config.toml
head_dim = 128
vocab_size = 8192
activation = "tanh_gelu"
norm_eps = 1e-05
parallel_block = false
init = "normal"
init_std_o = 0.00402
init_std_up = 0.0161
init_std_down = 0.00402
lr = 0.000554
warmup_steps = 388
decay_shape = "linear"
Each number is 500 + 40 x the weight over its row's rms, rounded and kept within 0 to 999. Layers, rows and columns count from 0. Numbers have three digits each. The size before them is the row's rms in percent of the matrix's.

# k: layer 2 attention key, 512x512, rms 0.00734, rows 477-511, columns 256-383
# q: layer 2 attention query, 512x512, rms 0.00723, rows 478-511, columns 256-383
# v: layer 2 attention value, 512x512, rms 0.00879, rows 384-401, columns 256-383
# o: layer 2 attention output (transposed), 512x512, rms 0.0138, rows 384-401, columns 256-383
k477 104:496462432448546537473468520506529481482491494532514469470478454548480457467469470492550528414432502453406423485529558527521510528512568355561545493487529429515546528536474501551536499488523413505536502485542504415527529520505464500508457491415517447444473496547463512501504556464468413484503500485421497514500505511476507496534587500530511483470536563496526497520541497480475464504480
q478 114:507470494487504537515514582456500471435488509456536473444574523529479462568460527515544485500476523523603576525512496503459512474516463530480556549500479488480517632423483565566586594543493565510598447468520459478426485415474459418543523530512440516506519508464553509476558562492543521561510497591410461505438517564574467613566475542494493499496502501535460476474438477472550538535524
k478 113:443515491624457523543457547600493430529537497437472466489511462521534551464488500491504495560508434489564522486532495492471463461525473618485456413518501514514513523543483466419498522510542467501512482529515512524470425498530469531479467547526469523444507484529474479481526464520459533412493489533489485477453441532516505508524475510479511519477572511499525463486541481495539575533503
q479 126:556445503436518487588515471487492509502532530542471512469528524463503460504501551475504547436420587491476476425528478501564451498522498410515538531497511503532506522528512517473488487494568458486534500508509520524499548470541497503488499474446454490614518473484465524476463509475486530573563416546481522476481527521481528481538475538507502533503432509463470496491521494462600527480552
k479 119:586454495471527543560440570505519536509454498500486466532480507487522529462503501534532529384563476532551464475466428565465517455491512503584533538582527468486501489469518508524555509523449498484507519474514492499512537471453570550520492517515490485494517498491485508528563575533562433490488473448547477551560533530536555543482515499493479444481474443493513550520595450522540500523521
q480 102:465488486523541536525491492511480506555463466495474510451385566509528484406469505503497473544517483527510486462474428504465488549554471543512531482510481564460447479493539451473476361457432498534516485525529607520466561501464492507479532522499464518450475456423454421513407452481451500461546558495523492491493470526474544481544468564446455522484473465456511515549554476493429505543507
k480 103:446506442480547571558466484441452529522518553486547512531548539522414442497457557573534481560491629460445429501481384520554469488552493509495477447388520480518539542488487515527470430506491491499621517517575533502600457457496571442459515503486512508548512471478446458419465467523512521561545448493473480473514395503516574463471490543499510565491503520519516515514456453527505474537418
q481 127:460528468408501513514528610497475462447504517524477555441512559490476524505508513523524503489509452532505487512495445517445499549504438534513514518580466411432467597464552539565524539503449548514575494494451522465463628496479497467514504473422470534523473529468553491529604524504524492530524556516520497494483531526503552534504494478526444537438514471500451580491481488547542511539560
k481 123:421580472530506508490512527555572489524465489485496443495432497519514507490506500500490497514538464535639561512468487462470507554491487624464483482559506472432467508512618505467509559476425607460463503558478498517425474497518537525484550531626489566468519509485486497532482513512524490439480491529516482569493480573485472479484483499466464483495492471533481518497490496522499473505507
q482 116:486473501565457491464562511570506470481470459516504559479435499450472530451458433575495448517511437458520506521540481521425472528518639563474548496482486547499517496555553396473444407541476559517504493496541540506498501555452551564408520503530451545514473439471468477522529465520479572454510499497545480518520507463480559476550495596506510450509501460441466555526544434565434457511542
k482 114:511527496483472494484493503455479523512568553492510447522504481510494465536487536539553511510452577498410437494468545531490464542559586443524466457464494456518522501523466491509488483486624437491520532424527545520529494556557477421509457550462484488515492526581466451434481528517488563523502511504475543526479466451496487509485507510458476532527541529513489407519522511506470470479449
q483 128:497439496471532477470511500579533496446508532483465505515460448463506568518580405541530500461465558448389441420571511535612468489508554412593519478451497435567499494572463489508483461437544407482533483505523519500509540497475490543496526438414516487525471510535475516501511480487490532457487442492486464524482544442449501444550485552532517463524491523503480504451535478510407433498470
k483 129:552472526364502491467516594471495513489460510542505553519512552528482522474520470532468541486528488454506441500515480547474526518505542499537556524590482454420469468435531468544571495446450530527540545483506540481489623475497554526566505534474520521528480556421499557528563512525550414569555528510478446532469544520497525526432489490470507509525495496471480528486549483530532495534521
q484 113:515515484554555529486512429609539518614491526490454510531458471427492528495555479535480504536533528529469467455503476534586431511489485467522507419426437527541569480582498499431471428536507402577463484476532523510576504576524499538515468422453521513500510521514453445498433500463440491441453519520566527450540483408511508397515534610559562495453491432421506464477544467529478523462429
k484 114:544471507368521526439490498448503516497386524486503514530516493501482495514500525497472451444474537497490457481491474514509493549446543392555526503529491449489502487499451573528512519491479520514543531465458499448512586477498551495504531436396530488487445517444517485515465527491514475536509453487491506470507550474454483497486477502550521527527465478531527527512469501524533489471430
q485 112:499491520543495483514549452579477478513466477508460550563432466456483547479511423536509477546463483482469469464519525520563476544490576474525478442474470559530569430576504472497471385468490479515456500511526498516572482537490491555481526472485510514512420441492446458531477442542476511431463549496547468480541490469456517435509482567539590433435437500413528509516547462540518482504472
k485 115:551488471442526511424530514493451520495525522489491505530538501519471450507504561498567488439424560497412453501489487520508552529496517365577545511479515439531522443525479512557494465506581482494504525474520484489516520487538506473500533427401511467556484553492480523429529465455474460586483464497509585444531507448462486480495500508513519526491510551488525532529501523512521490433445
q486 108:473471504486478563542536556443503495414413559498423460449538492497472538508499505534506526490455486524453466513498457491578504486541456494492570473509461445488492531449503560586498507465427497563625451506421447486487557473503475522547480495452469541579473532428491483506579519518474532506530551532520524479493507532497468548485527469506536511532495435482500500450545568523514522487496
k486 110:440503472519458505502547516546533472489493458533451506479463510550516489512555462448519464521566451554586538520538439495468473496535454610477491508605450545494503498513606519467485504509430547486466521536479458548479533497458466540534519537582468499465551493511477477561508475465580439444519488460554489493526459539490513474445504519554487505497477464525462540463514517532544481481583
q487 142:531486469447486488510486472535511533498481550472447521518481478486485503486514466523506496504478552529389473465559545550602471534504546365538543515422518472565534474564463456494493477490544400490515489508507543497524493519491468487474487485457537484556475502543507496486490453553466507478483489483514496481498507436483513485553516564545546480473472486480514506493517520490472469487513
k487 152:540472471378437506452520525476488520443460498493468508498543543514502487449531526545508474441473525519417477530502446514495528548549487465506562551545497437447475481421457494556497508477484476518528545439484485477511649502495523507538517448441530483555511567475505555524568528544502496571533512503508565513490529458500530540478556458516526502488501484452539551462507546521510498541514
q488 121:466491495557526497463447478594525528574526441533489459539470472469497501495481500389547557528515454534532533569506536464523478453517496472456469423537506494488485464485530568492472591544500463487433491499471489476526456518488464569557478486525547483515561571544459478562464463584482432438427519475519545431463441510444496407544516515494453495472434468452588423470517531575488474483488
k488 119:534474552584517514462493477557512452542465524485525450450494432510572496551393497493510487504471423520526502465532513510516463454450496511470472534451443533556546450535584521498546554470525468481512458537528473436514405463492433497489510482498572491510476452522518481553474427518510491453497527515531456466504502560476464446533515527620486476503467460441556528548531474444587494475472
q489 115:508446503544572473535424487597504420544509452569487469536448508464559572471531389499460473511547424508510449538541487525477452484518545570538507507541502567460502401522527500478506453525466465504438569482544531491552527563516552573478509487513557516541499541510491446558422472563510468401523501442538567508493507449396538411459529552534488465532499442447513470506509502569435458503520
k489 109:548502495487499498511525469507524594519562541498472517493499551482507495535533555578535520497519572478482493515537522598495531500531519537506553540496486531528541559534451481566493495533561475459528518472536440499558472492537599447511496498505537504523536446474492486476474436484519534570529499478460542437507509473508467397502444501511532515471483538501507411518521514539475512516472
q490 128:431494492600511488560509482556510455536504419516473461512475521417507509459488452492521540538536431462620539499498550498498477468498482611488505481535444528465496432510554484481481488504461573513445540524519522548523484569548546535535503515614483477482479458497526427556505445491449499441489534433525526522488462526491513404535506545489475514469470406462506538502495471582500474524508
k490 122:465521563562491502548517460550456475532494582503485544525524461521538486550465534519481493470440536494446426507516493484572539489456516486518487505399502475527579512563449514462514546504542534465488505536485540488506461476491508502489511482456456480496474505520491495477465468435426493414539463473473505495529476457509540466566468520509493535460489510510505478551469539495517526512527
q491 122:455505488576494535536481530503525497502466484499484471519455485465553538514470415559474479487528449461567478489522432518489472502460543586504508490540428564465529478537582456494491442511441606517417483478517536542512521556468564586464544501548441533495477459458486454514502446436546540485489497451561517454543508466499554439475512556448510529474509423389473526507505448578466494493490
k491 122:511543463517474519513536484525481532574496553491494467553533432551463449545446546517535488504425598503449467483568533555554554479520530459514522497411524482536581476565457482483440495500576466505451527483517494559558462529494528452530486517511523476526507478489449476456560547454478561465494475506482521442511525453453509494567490496510517512488549529501526483517471515463484496466450
q492 124:526480495436488527493512577426507511421452495489506493481555564496488480520462523516464514425520539510495465481472467511473527513475427492528539508544492485408446586455544501591568545500429502491575540474490494398473624463531528476550497504472472547513483552481588515470560549439524475543514514552483457519482475532558505583431482416471529518521522501555472560512445569470522468513502
k492 124:457489518572490545559534559524534477509506504505471513536486537506481526480562429470492497611525432502619539498478503518456475506471444650491491512547483520482466517453538472459451482522390599481468458543501469536478468477536544516472516540621478539495564524459504541575506522502525486470462503525556459560462508574505458538468451522474492442511518470524474523545478480528545496525567
q493 117:420475479540495470491535533505537491587490485474522545493404517474522505520474479570501462522513461517569497562504504524470462460501489543461546512467522528487476511501563463501410369500478580482426470498590516529490503533539480548473498546570461505444485501443511407513435494523482468482487498473547518522524472476516539457452471516493505472474470509440502509475491502548461505590472
k493 119:483494525490448486477532468503435523519545520481496557502531496508492472513502508523528512521473583518362482532462584540522494536477561426518436424407510496515576477569421493496470454478568415454504464528550511502501448511485493452496499502484460506512495502559506500475515549507485571527518507492495525443492519441518442485520474431518532543485494455466553474537510561483486476498423
q494 122:476500513438467505459521501535509496371506566508504425511441525497538583503447460493513519470462514421514538487441515551484479547461513513534472473513417480454579436452477495493563520444460530525456536468476545518583483481462534534430522446493567492503491487487450588490580447459474480521501544458556548489561499485511502531516541553488544505479571507564424542465474464546455502443529
k494 110:467511522521482541451491528451503494471430472537549505471436508507539531485525525477448470525528477424616541564508473503499504544535501501518591546562521445496501514537515472471485585472490508497457517465461559500494513502473537536570607549473534560481520523470543615481484472466551502504555467507484506509487507502467534470527483486468511508544455555531480543439397509567509445456538
q495 120:514526477472491510497525569477558426444487507503500419491537549474500505521437510411512565495481437495527552521404565518446491517547467575450538559581423442523481531470495555555503578527403506525578509463456438545477476536457518534534526521533481458464503594555528564519567510462544509529476550517486519506520529518529496571466485455491519530480536498527473480477495461575526527542552
k495 121:446513518627473492473517488505475434504474466514522408490506517506535522459443509501520522516499416504643526494451498469434495453507529568443509530540485552506475520517550504430478538508448546488492521517528491556504453526504475483535474545575512518429483464499541560520467473462504548441546471522501511555513435463498471512527472515567455501503547477539447508518491478513518471507526
q496 108:519420552577503466540477549481541546486517475502516373523461501507490510482497580506486492445467503527539440552535574426507443388470472419472501496500529501533563488487496429515463554433525478445427473532511534507491399486541512508580427463529517456472569475465470518498446394469503501542523580467486562463522448596575481515548493520482517545507456517480512462510453516464524515476490
k496 110:472413546512504490436474494553551482501506497495446514544484504480454496473465502497494476504453472495537491424550551502537546391520438432499439459403524425513446474509562493471495528463440469538551465465489532560494489502484478553511547520418478524486542470456521512581461509470498510436527562549515471532532480570478501469528550555554479482452490422483499538544553503427525477483605
q497 121:539513496433516520488474498493485504422469520473462488509496478450495462524478472505487533390519566482415496450470479557485444549440501463510524511510464538457446521538500434627531407467466519535570436472454526484432603518466547510491508446417500472556451499444508448456553498503534559526498464511545487442490527473464516591432550492530494475471537463426435584480527526479496511494475
k497 110:422472478480517459476501570539475524469437477532513484442430520497525537441508490464553517447545459563577570562462429497445585507502525532500567529548476487423474512428538516505533503520410600526486517479438510561542540523520471587491514549541494569479497546490517490463539510472576438570509499518506478507541527505531547590463491476467436526480491468458454534453485505590529460495521
q498 118:500517483582501517549534458496449518546514573440484594474449419515519513528515496570461482492511567449472455460485495481552559550483480454508475502445502521610534510549446399436439475491564568455492499574509489554510435485479495444431534430471448512463499424488469485501467481472534557482524529520563501458494492476467517514496462515512461496493490550489438501508397508469556494531459
k498 115:614472521456498525514484460515461508460463561450524544534534480483425503496494505493486504492465540463414426490489454560521504548482538424537548507446509524483472479477384516507449432458569453534570549469512502481543574504524489462540485481410527460563547517502487533467466529487477490570476479528477497483516490433500489551508514498531550520499506481514472531477504510496484518405448
q499 110:440457464396482526481522527510458467507463470445566555487500498574469514525527504589521515548510530571487441478481478555579443498460612483540524574503525489493430493526526440482479391494518522492551510500471488457563576547531485491438507504455494495560503461513482515441497488541551475471490505507542542489511522454509601467411498480500505403449499476455534551415509574541601468516491
k499 111:532561452353463457451596498498505544410504442452522451471526504537450474496497506462530549455484519526480488570490497519443510551503534477515529526541563472427490486493492524546506446513536530527503553418497465440490558505540530523463492444470579453544512598508519471457516577573545524587542510475437472492468537495507526519436562462500522486508479495534447477488464507529434516532476
q500 120:527496515496533488546507442516460519548517530528463555473540488523507432486500514490507427557464594549449484493518565503571505475528487399494510491430541504548515469556428566477422507518563455451504508489515509505545518452539430464508435496437496506510550566537463487474420473574493466500461498494480534525508467471507482427543520457516507485506493568543573524483495510494515523464434
k500 116:534440453370536523485475526485479422471461474520463596479500518495501511523578471524565474434517525489404505490481477487507490480508499374552509544498513514481495472442497542599464448479447477477526514461517492427443543558487468552509478483441478483516561514450522527499529538556499477529489543491487518462447522500497504484462515475516528520540468502475518497539506504506517473533477
q501 128:502528501564505495507481556496530520529474503497538463488529476549516459468509516442502505547582469537598532603484500470491512394487479580430499536589527490480498475444568571420516569529435568475499517514517463531486438441511481443580471574578511520499536570490515507478454505505512496534566514451476426513473497556506474518476506408429444475535520524557527485501485500469473488499533
k501 136:470475586632487479543459414548507495572476502503491490503522468466503551551519494478484498542531497489497531480504512502534455525474484536459436483417536516582534540577528481458495515540530476480459426570541478558506394483475506473429427484559477507511510466537495436485458471468433514421534521505524461487450435504534523430513510516553439511513466513510505468515532416437502512463493
q502 102:448505466519489496431628463542492471549516512477459558462444506435500498498452417474488481495536468516447475486524487495495479557477550464503531527444511587511506456596507485551442429526567471492435495499501551490501510517480533504477499459471478497539403467498524463524477528534464546459481440534527506482527540490499464516519485575530533457472504468484527491515545507554481554530449
k502 108:483522435417497547449512488519504519485537519482512479501494469543469473488487531455535460459459500479301452512495496504560492531511528354523498511497511470482484479489440528517408476512545488515509468469472460474551504460512466444519465480427474399574535474540489536428466520469479548528528479463522552411517597475468494549488481470504536463505511482498536476490497604493496502494467
q503 127:514510517429490532522573523464456538481503492462481569476459521483503499527455472518490494471475538494458478441474456503500537513475534423573499547539474413479507516497489461618518437436474517523505512505466490514497619509525524464471507457419459459528475449519469546512613508498516501518519481577485536474539538493514434559554544511549526558478456501475423607502539525448606480425445
k503 110:564483505437533492471493554540533485453461506495502488496433539553479487448467475451539495449464472535595583509486394528512562488501459585547551556616469465465516455456610468488527489475427584533431462506439514509491509493491502578489538514530521505544569534462482531528530516495538452494509515494538502449517523514479533506504491535535539453513487479471405592482484580579535489545518
q504 116:528462504418527464438397557524522536498529483532540456543509542515503504481551477533600544464457501537542458521555483470481471397523488450602564458540508471502480517475468533573536594507569456518534507450494484441452566498545523549588484488508573547571543607503489509480467506562523470505480450465507479499405477495485520456529527448480457485550541479515532481469549506495463452528459
k504 110:398537500488455540480434557539545488531525422529493466451498580525518498456548467530539519552641445551561584494507505483431526491497456582449434522577470523470493493477521459527529523470406559494482513474561464525441494526506502509513433492566461505518467498503522468551476532498504431472537498503497475508477497502510513530478442509469464448467538495415492506531529405503485526516556
q505 127:423516482569505521517552539483486456541488514466526521420485505520506504510482516550503464534533491476565561458502472558448502535442470594436526484510493562535479567501571455498481432501443610497509439535445497512458521480516540531456488530581402533460469468474539491486545462438498514537529506542542500524499483537519495565484494526475519478452545481432458583495480462530547512512470
k505 126:480533491532471495483545437517461552515509554503505512506529523511464491505492511495571474507445579478444451489502509547577490561497521492495477391426543481567574521551472491474472519495567457473509491514526509515561519532461514491498494499491477471469503487533471509442444540493478555510494487505528508491526466436568507527544499496508535531493525491540480459507489486506474511461434
q506 121:540468499538539456499506406558506498633525498484450514503502460471461438508536554506484489536509496483440499492548557445501518534482526459454438490449513501574500493554486509439447483526590475506452503475485507485541398472504475527464444493473476458470500517511519481509406438532471481447521473486509505481538466484490479445530495557532562468450493529470544466502523472491484519456456
k506 121:545424491410457495448536489469491504454474539479454471521511493516402481510501461453529533482452515488369467512499502472540502552477490346579527546496473497479510470526422561608497459486536486505617525496500478438533516473531464484503485461386471489501485432517463537506513495424457448522465467506490538418508517479493532493498565517510555500507544510521540508523539568469567508474464
q507 121:571510512472517488502514394509470491554552481521541576521485495470454501487493467480435453491453556520407482465547525468579484489513511379542394461431467532525562451509474510443474509469514381481484474491474507527564533517490459462487456465392538464492479479520428498521399509585493451510502462506532560456506482465439426424557490555541525527479505508487563480497517469464427499452489
k507 115:556479487367543470477505515493515509479437469501519503448517490523504520509532521515481510488553519541485487585502483483463572471506472422573562532549528500477446462468457505588484474522492535501532496445451520472544572489483446457516524459439515489445511511419523508522504511536519506492534529544472519476468575484489521527487510450526548494523500507479505574487510556490526529520504
q508 123:513532515589540444473462550473533485485487481492531499482565504555508491463508502480472470518543439532616552586522502494437541489503499605425528474583513557478473520460491510472523581536483520493492478477564471507447409499497488492521495560611505508474584554459483430508421561491495505556505508503525468490468466529528513497441504464489444501536520477524524474497488460510525505552543
k508 118:503489544585464471522500419530474529554522477507518518490581508477491516509497518488511525544543551471475482487526539494498455475499489486436449430436546544588544485518490487472486471567590430477512510503533507522507452535534456426511421469573489517503463423549495494498415516468475576509498514454507484526497441449496492471566447536504452514490529535515488439504445420482507500501475
q509 118:532564470473497535461535591427521488510514511529499484489533522456478504481513557457492516474512505559592535534444489442452540437498420550435516514588533428448478587459550531488508587505448590447513524507484486480453530438525506433546490525546484543527551520478512546520571491477521454556486555477482493530477518607537526579445471442434485550544518495516476448490451591491537526521506
k509 125:448489490613521510586496488561542488533515481494528501476480522525524525493486429479533462527514475549560573538542456473482491472488454622442495511454494527530519528578551512416516457511461496472417464520531495536465440501490510520451481571610490508456537485508474444530476488538556517483471527503502484562528493555564474465509450509506443447499518461498511509517487429454469493527500
q510 115:464448533522520492511523456574526485571524519455534566457465504480471477568500480589504486530539511464516491429502557501519564501513520468512521530419522578545499524591516518428431446528567485479481487481564522536482452520524512444465472508488451526477434442557528491529440493518550479474464516535535520527512463453473518504512468540480516453485469490441465539534489444456547515447487
k510 121:589490486435506519416529498516478584503507463449499519526560513533466545563507535525480543448484528503347425525512477536522490555514467406549512465423518521522510479521440488510490505431552404540505494469448535485573519543516549460489485464396477516546507519524489482468519529502435526498489519473451516445506560448478475514528502465500553516517526500439529489510547536452481563505435
q511 108:552455488515473508491504468572519440567450494482498542486440473599525576507480447554525441576501474580486508473535473531497403502465519421573625470450547507512500450560500479542477402521594444475459480512536507507477490554518510529437494521517518484502491454553489417504435487554535538453538483440565512538515426444436477429505501551517513378532517489514497519466507486532451477521417
k511 112:481474517423516535434519505484522550464573504497503485498548500502491521552529518502515527525500543459362435413541542473456496518525515452599482541448481497484534491465437456564508508483510405499509560488513513492508517557532412446530479455478497448538458522453464498454520514468510494567525549496488552514467501428510493524479512513430537515507463538511518513514555528478517522484471
v384 101:469523421479537587524488470419470497491485504489574504501516558485513608527437485551461423523499539512511465431473438505517515476433490535513467532500515529482498487505519492514469529468466540498530471479427487501531473540537501525477489467515528532542455479440559527558453449465515479588494458513545401456468499476547464548529458539633521516492511506545496441509442530478511483528441
o384 104:539526497544522533445500466466515428449439452462395508523459493460526532517589516515548587519513472494516541530478517496502502486553516525475533478448484520499433518455458503494501498488496519506547499515486463529485551504521530466514551450487464536445539541488536598471592531603470556466517479535461566519536526560465446426488487500487549484472472484475446547537466453533571424437553
v385 154:501549532484486549446513514501512498494505474458498473414470497481537480545397610450559455447484465556522506526455444536485594485460480528500467481509462501530521516493548521552446505461484493437482514497496380492457484538566452479498491488508534527474584509512531517499517515493486463489559556511486575499567558494476473499472480528483417539490521501511529513576515529531518427463488
o385 156:562511489465526452501511513431433518456475557424534529506582504526443475473556481543453495466487555475519472454470496459493503526519477515491515552519532449479496526459471487527520547543519510510528505505506535479452532397497469428504416571507479484486433500517564554433524550467563562577501473579464399512495495563582478622496507407503512530502492553535458546460450473451526571499497
v386 086:517488500476477535495470441485511536490512542539475525509567407501514580542479505603511492497584453522460452512555627475490521484488466503471508472483547564499515449472461443484542538466556483436534498575517455473547444521509581500395404524547433516518524490477505448556524498457503513499532554501448457523476534539543470484494497494492494520532440477525537503618559536512491492475459
o386 085:464514464557495531457522513517458462514473476464507545461511510518513536545521491488542486467465535480419488450452464437528524464486558473519548463478445523477454513421519486520488430495480545530493451528458464497419488535481449484476624502459468458440520482536549583474591483501545562509516485541534484469563475530438553437554523467554538533575531499455457521574461562507520463474434
v387 113:536523470523536499536512464473430488492482468476541519464469541499387484455548525452521523543488527435537462495392385503539432495512504505492419489537489390489514533444470515472523492491479558500464527535430514511496487455520484512520518484522525527520460586490487514526541485510574502550455478515593450499516485475542515508530520478517522542513513460527450463427396509519503510524485
o387 120:550545488529475547487466499528524466480511505557455467553507490405540488465525460503452494526541507543537588565543505540468537500550434576486497499465434564526506464508431520476529537504512463420522480436532519559560514464507508556547420485528504543489552518473473505555468531567442502433489538444409531527484513525452483428479440592485472506468455511542569456503547424538499472448599
v388 121:465483492492514543512515511514524551556525518456433429511513410470485487637466474506484502465503452463478521519499514544453564455440498522469498483503550546478410527534545570533477585402484452485505519477495437454594469621492511526441495478510516557516480551522536462581472513532480494445521551485419561508578495540454505536447527533473481531478487467511559486551512493600520483466458
o388 134:478509464567456499459484494448434499384431559462520539476507533517510534454518471487498499500456540505456484333500514454526477525469492523494533505530598459507532521501452467455457452506518535497490468502523508471456502367505479450491518482437484440499474434503556517457535553487436495545529549554478434466465519545565504604585493438568514551484522522462448548523471478421481575530478
v389 157:468481446532589567480405513440511474518529525520576520481472506494429475436492482479445390549436511518529505506469464468487492484516506497464504556482437545483517533531506424469531510534506487447515515529445505510529520471438443558479455461504478464548540449431472509530478459471515474539448397484508370479586505463503510543516409568561503546488515574523543483508476528443502496519546
o389 176:489552481460504516537556543469570470485447442515414478461516543528529485553531555454500554504522472496529504534485516567477496517518536492504464499537502472549425528461442539499499526505449492577567517501477411538505437522496553475484602527534455522536558516490495561472598514542537538571484529530442558522465514552505503484515505490424542460478514511502429524543462461546570455522530
v390 099:483538482523419475579580581509421512542434582544534510543545560529536568439533508504517470495532546506493476467516497584525477524542517495497501491503530472519544451471475552451484512422504500528513527455546532534468529509499563471533604541498518570526527519514483462480572525498575526531576482516553501507409495481482603484511563409468527513542467444526502500485432487498471484441453
o390 104:580490518508524521476397415532528542529569513545552499542506471488516483447498505449509510509548474542476548580537505494522526481521446531493469497434506485486534479534506565464551498556533419454463444490501536486542492480509439533545364479476571455462556545484488483562349470519439493416486493456473503499498437493474427493444501538545478549484485500533599425449574487476519568481523
v391 107:514505562491509401452491482557501511516529501593465469471541453511487527460576447451497563503502465409482484493493606501516476455499456486509539513481462502472500432533513529524543527514509486528564509489533537539464513496435584570493484471501486464495445467543498487455491480516470528428467482501476497471540503520406459462439587541502540564493445527456523545558547475463512494525492
o391 113:359496471477442503536500527506497533506536498511523467472461556440560430508468469490520471470489517485470501454469466526449484466456486469472509534549478584508554473565513445516461481458542544469512470460538493522516500563466531506462570475490442507541509464484476426513483519473471506587504529462551493456491550394551600510572472508492493532517575461480476464553494493538421432549440
v392 142:554503563510487433518526448494569458523489463565453484464518449481556497529494465515515572484561477514511497498534517465517484477426506496525470503512491496522431531553492577502539467520482497513532489493508447506456470462535510472479468450472509536461455461515537510533475494544434487457443604495450555450528481511463448412485571515544499445473482502418460552525570492538550529481489
o392 141:427503492513472538498534552516407477480476525429483505492428531470441473486457455531489455462410524492455466351461477535441491546469495485485518513510455530461497449542577382531444430457514564478499523495521541518520544521512530513463548458469443494528438412482520482457583496475530485544520483496554468508556539455541572579561426555483543484512516473469469519510462485530405447505412
v393 079:469438596511488524434483500497512554497459561424581449549505475451535539507565471486515490446483469550497526489540547465529537520411553473460487525507486500490461471570596434503498576575520469441487558458444466520380523462491537538561436477499474442489525524548503452520441456535521475536520513530526570496511470547422482572496419485486461523517503487520535450549591549559525492460528
o393 076:447531411430521450512552555459499495505493542444462504438480546560581450509496547506481500494545476444440486520454542476534501503484483424524465489545563435530488539474472556532482546469480551587538531559476529486420530512488515412452559496412453513470415550542517510523584486416546565527504520562492501524465451532565516567545542436511483542483551513482420628501451562475593504563498
v394 156:484485496499568616529465491422514516487481517449567506493464471469476493501415547488505408518448523527504545502445408495469593515430479498472521478512470533475519547512510446545503480499465492444475489521440471480493486489528361557497462466532520467501519452438490512551490481465507456534508468496513454514567539480502464488508429545533478524491520549494504470547496528466499478465524
o394 162:521511474489517458505583523428499475455446512447440515461563530544495499539535547500497543514492500501533466476498542521501490534534538488510453525520572439549445568440453519513532530494473494541576547516474464506466500467486529437457527545499471533485501544531528610425614538490573531565510496580444519533473505579508466551518505450483533472453455529502416589492399445497578507522546
v395 159:517498607492475515531549487480533416489483527508458543586524502490502468540580435507494643512567508465483542463569571506494383529521516499496517485479565456513432532501486489452513470527509469543500483468521581528489526410408507511525498569509482536477462450484464516523503460483435529465442585511478538529379432513511547491522536453449528451516518502476419519476516464545519562486505
o395 166:471441491504520502483451527563503536547479477520498484460409473535492541485417495548520429499477450567517489537546491533519472534442547462529477452527478528472538488520569482519450431418441518526447521543459522483517514575529502550486553441494522489491489497512475392544470449482498415438513450445617543494500492442465523461496508594532500464513468456455562475491567578495431495543435
v396 079:536480496526533494434496537604440428521435466428570562484440574460483476517459475440453467470437547489496491503476431498582522570474483529482517578516511531533492484491476497519437539464518526525489527537498440496529598441474537505610531426465548463525539442514485484515485465493523436497516469459521460436461501491457513512602469496561474447474487514520561503483457516434541528481516
o396 063:521514487371503516484475442487527490445555464557418455541474515472555494487555515486532576472534446481500544578496543545447486449530513480504502489464536505549516534568497523537534542473516461458522563495543487537475535467580544424515517466489462566434487534510566523513469547479475517508517502492430502538534488508545478566516534518449465480433491496546493522483559415582504479489598
v397 127:472523471493461454469585523542463494510451500463532467481467491518513504496430610433554480512482470517503465533449449514501511557510510516558499426489469482546526488498521485495507495461501521470488459451468417494486467584539557554512542446510516531444553536549504509452476535557458493496552423531508640488495506525477545484481509474479443523489545436494489479515466491486484384428514
o397 140:574468516503532483519476442485465546484584525488525504533625495488503499495542529549446454523554507511495506529515495422515529480525403519515478561471498479505549540442455573515553585535542453474500516491551545513463519457498454475533340563494542459480460560518519532518467550456506533496497487519428419534500457524491387551479535449562464519520484595554547509452508492432532617505557
v398 105:467505474456450462511573529495487494495483563457516514605471541505479515507531502439482567408496487474497455460570530536533519558522475481505414515504522482480514549479493482499521466489495509555486486432485543480383502504544531487568489551494504460461484489550559483486534546527474428553524491483586533546380503520482555474548503456484457440507522415556483496412426523481526477539524
o398 116:553492501491540510491449447546539494516536432526501454565547512472496527426525461564498474552537504553521547631509498446509507481513496506519539441455450503479521440494457576515567498488510471516475487542494518521490551565459480527524447521526555525497528526479474496548413489501468526403470481483524502461508463459452456386417549555494473517487449490514590452442535541525549497458592
v399 126:484472579516520475486480478518539491469434516512489546543484571542539440484503409561446623486523476533506522459540565472527422499598543521520492517455524548467418455550474465477483489531540509544531530460553630500446465450427551434490489547498465492471514473482464477466518484516417534409437545501424510530434475504518473508510497447464505446558496527506441532473589486523542565543533
o399 134:459485517469529498497499514555471520584489470508492494480438458523487530509478505499495465489485494483494451542476432490511483514468510461523526480562449480451498500489562489505494467473436536544450514569456486510542486581526499525467611502515493491552485495505457407497509452479515492493516441439641552478532525410485585466480511513513511490548503441476549504556546629527474454546435
v400 118:541441588506512423473527464550518512506574433451496461583564458451498525583517442534515593481518543477481525484537500507466421471425509511505484444484479523509473486547508547510499527517493475531493508492520563496514501441495545480437457512510507528489459465558554505544476477493462550456490582502404518532517553495509432478501544531469529490508483492432489495506591467521517563460444
o400 127:419518464536492504514528537512430490501483544475460518458414506491513489496460446491513454478458533449452467394469489492504485532463501463491504509497532501462502490539552432507445423427467572511498526525494499489488486530513513522457607430465468514508406441514501481480579445480531455520530483516598494476505527470498590508540472532530503491524505469490459529559482537531418449559429
v401 078:540527520494472532482545548580481611549554494426408426568483495479535486462480515433508509458492486525498443562515485486486513509544496471480432487525487438518528457471515498555451534448545476446428515516500470511460530520543540532522535503499511546570528502487475497426516523500534579465561464466559555472435502485473554525552518433442432475520476451526565490473468449505411505505522
o401 074:567486488481491474510425449509547541529551506503535525527525507499517484478519498481526487521546524510380500483490492495587536493506487406546499500378557477573505517544447560456525519524565377492485476498498517476500456492466438486526432487383533486434525531504479511545441474522499505472494492489445481534487474500477460505520512520564467545474522518527517476468528476472518473476533